config = dict(
    num_attention_heads=3,
    head_dim=32,
    vocab_size=1248,
    norm='layernorm',
    rope_theta=20000.0,
    rope_fraction=1.0,
    qk_norm=False,
    bias='none',
    extras=['capped logits'],
    init_std_qkv=0.0668,
    max_grad_norm=1.0,
    warmup_steps=201,
    decay_fraction=0.451,
    max_steps=6879,
    dataset='wikipedia_en',
)
Each number is 128 + 32 x the weight over the matrix's rms, rounded and kept within 0 to 255. Layers, rows and columns count from 0.

# layer 3 MLP up, 256x96, rms 0.148, rows 104-108, columns 0-95
[[ 97 203 151 160  91  59 186 130 161  90 181  93 129 161 146 146 102 124 123  62 128  78 157 159 135 103 117 106  80 146 119 111 129 149 154 109 122 141 122 176 133  75 136 255 115 107  50 122 114  80  41 116  95 157  95  83 136 150 111 103 158  86 190 118  96 127  90 207 149 115 177 143 193  92 158 151 108 135 154  69 122 124 134 116 111 151 145 191 130  99 164 131 183  71  81  70]
 [105 123 101  83 146 122 107 171  58 107 184 119 122 123 169 158 102  98 109 166  95  77 119 118  72 145 170  96 117 139 131 164 150  83 117  99 129 155  72 119 118 104 123 141 163 144 134  73 192 156 101 150 147 133 166 155 116 114 135 175 132 168 114 173 150  79 175  66 109 146 131 100 148  78 107 126 118  86 122  83 178 146 112 102 127 140 129 117 182 157 174 144  66 117 132  93]
 [117 221 148 165  81 134 135 116 115 157 155 111 108 139  69 132 158 145  22 140 126 138 134 158 150  95 138 157 100 121  92  45 101 198 155 131 155  98 143 139  99 145 130 171 134  92 159 118 195  80  83 136 110 132 157 169 201  83 135 138  91 142 134 152 108 155  78 125 100 103 114 167 116 180  76 150 139  84 118 111 135 125 176 158 136 158 128 143  78  99 135  94 130 124 171 182]
 [ 90 100 109 114 119 180 125 175 128 113 101 130 107 169  74 142 106 138 107 121 155 153 151 139 140  49 121 177 137  91  93 183 200 180 110 102 106 140 154 190 143 104 160  63 133 116  81 113 168 115 101 142 146 109 177 195 118 142  78 153 165  81  88  99 179  64 195 224  97 137 144 141 129 126 101 127 136 120  88 155 103 125 122 167  93 132  75 126 117 209  93 169  86 163 166 124]
 [109 209 163 141 124  91  84 121  74 145 196 165 115 161 112 192 148 123  97 121 211 116  49 160 125  92 112 113 104 188 155 149 160  92  79  87 137  90 100 109 191 162  97 119 105 105 156 112  93 158 131  79 132 148 107 104 113 153 108  65 101 112 125 157 112  70 110 141  98 138 164 131 109 100  87 170 168 128 141 163 142 108 107 133  96 121 172  87  90 139 188 140 120 181 106 208]]
# layer 3 MLP down (transposed), 256x96, rms 0.132, rows 104-108, columns 0-95
[[ 70  98 136 112  99  83 227 131 128 173 108 143 148 105 159  83 143 107 112 124 124  77 110 143 184 132 127 112  58 157 124 121 192 130 145 129 101  91 207 106 123 158 135 155  91 129  33 109 138 175  71  74 126 176 124 108 108 193 100 107 138 128 152 127 107 165 105 130 155 179 144 130 136 141 140 133 110 159  87 118 114  95 134 172 135 134 134  95 133 135 149 213 137  89 121 125]
 [ 67 186 224 132 151 124 199  92 153 114 103 107  99 122 125 136 130  65  93 128 119 139 178 120 104 109 146 179 148 132 124 163  69 146  84 142  83 149  85 138 157 133 113 121  73 118  80 174 161 117 122 167 141 119 134 150  81 160 120 153 114 144 103 112 149 134  47  78 166 104 159 172  71 126 154 144 154 138 127 147 112 126 133 108 202 119 105 110  98 137 141 118 130 142 118 164]
 [170  57 103 107 120 138 120 118 150 137 175 130 124 172  91 141 138 114 139 124 188 195 114  92  61 162  65 165 131 156 187 105 122 108  96 110 102 109 128  96 119 126 119 114  94 148 158 124  61 109 179  99 115  76 109 180 127 121 131 117 120 168 132 138 128  77 194 173 194 113 111  70 132 109 168 110 147 126 158 156 141 132 102  93 112 156 115 145 229 146 171  89 156 134  90  92]
 [104  80 155  87 191 113 154  61  93 137 152 152 141 162 156 139  91 150 155 161 154 106 175  34 154  93 102 169 138 101 119  96 162  89 160 142 166  55 227  96  95 176 122 129 120 117  54 153  85  77 125  96 155  57 111 113  88 116 120 119 158 120  95  82 192 158 156 101 168 165 105 145 130 133 114 113 150 128  93 149 128 170 155 158 158 148  94  96 114 111 167 127 123 181 139 171]
 [ 79 121 136 122 132 162 141  90 147 101 123 173 125 139 167 162 123 125 122  90 125 118 178 101 133 123 167 127 130 162 119 134 155  77 198 178 134 158 208  99  74 136  74 139 169 117 136  92 137  69 138 159 129 123 143 109 140  80  65 107  49 158 100 141 155 147 156 127  65  99  91 127 115  63  64 103 158 182 118 177 101 129 159  82 172 115 136  93 213 124 142 188 142 126 121 119]]
# layer 3 MLP gate, 256x96, rms 0.147, rows 105-108, columns 0-95
[[128 173 194 132 100  90 156  68 133 158  97  75 144  81 126 115 104 100  62 115  79 174 124 129 105  99 138 139 127 122 142 131  86 147  92 136  99 200 106 132 148 173 107 132 117 137 107 152 123 135 175 185 158 136 141 143  99 170 105 126 119 131 137 101  96 110  66 134 133  92 137 147 128 105 179 122 118 178 133 130 179 144 142 116 131 118 176 122  94 129  76 127 120 105 175 200]
 [113 109 166 134  90 107 198 150 135  98 172 106 105  78 158 127  81 147 124 129 110  88 108 114  99 167 104  35 131 102  98 127 154 118 174  83 125 145  81 168 125 166 143  89 192 114 124 170 136 167 160 105 147 179 144  45 137 103 111 151 146 112 157 102  97 159  69  92 148 127 127 164 134 157 144 122 121 142  86  69 148 171 154 151 145 126 142  99 102 105 154  76 149 166 186 148]
 [ 72 135 152 132 114 191 134 175 170 210 121 109 125 142 130 125 202  57 110 121 140 114 131 159 159 102 107 106 111  85 139 190 129 147 142  84 118 159  56 131 111  66 103 119 109  57 133  81 160 176 119 126 138 141 153 148 175 140 129 181 151 137  92 126  97  77 113 120 116  83 145 175 135 126 125 154 120  91 213 114 135  95  98 149 140  89 125 142 147 144 137 124  97 129 163 128]
 [ 75 104 126 123 172 145 152 132 135 159 124 127 114 135  91 127 115 168 123 147 121 128 121 102 199 171 122 176 165 107 153  89 127 166 124 140 109 146  80  86 156 136 115  96 133  83 125 164 100 123 133 156 145  89 157 148 169 159  99 153 139 124  86 139  65 108 146 139 149 130  79 114 112  91 132 119 111 175  49 158  95 142 131 199 168 143 160 116 201  85 163  86 124 156 176 171]]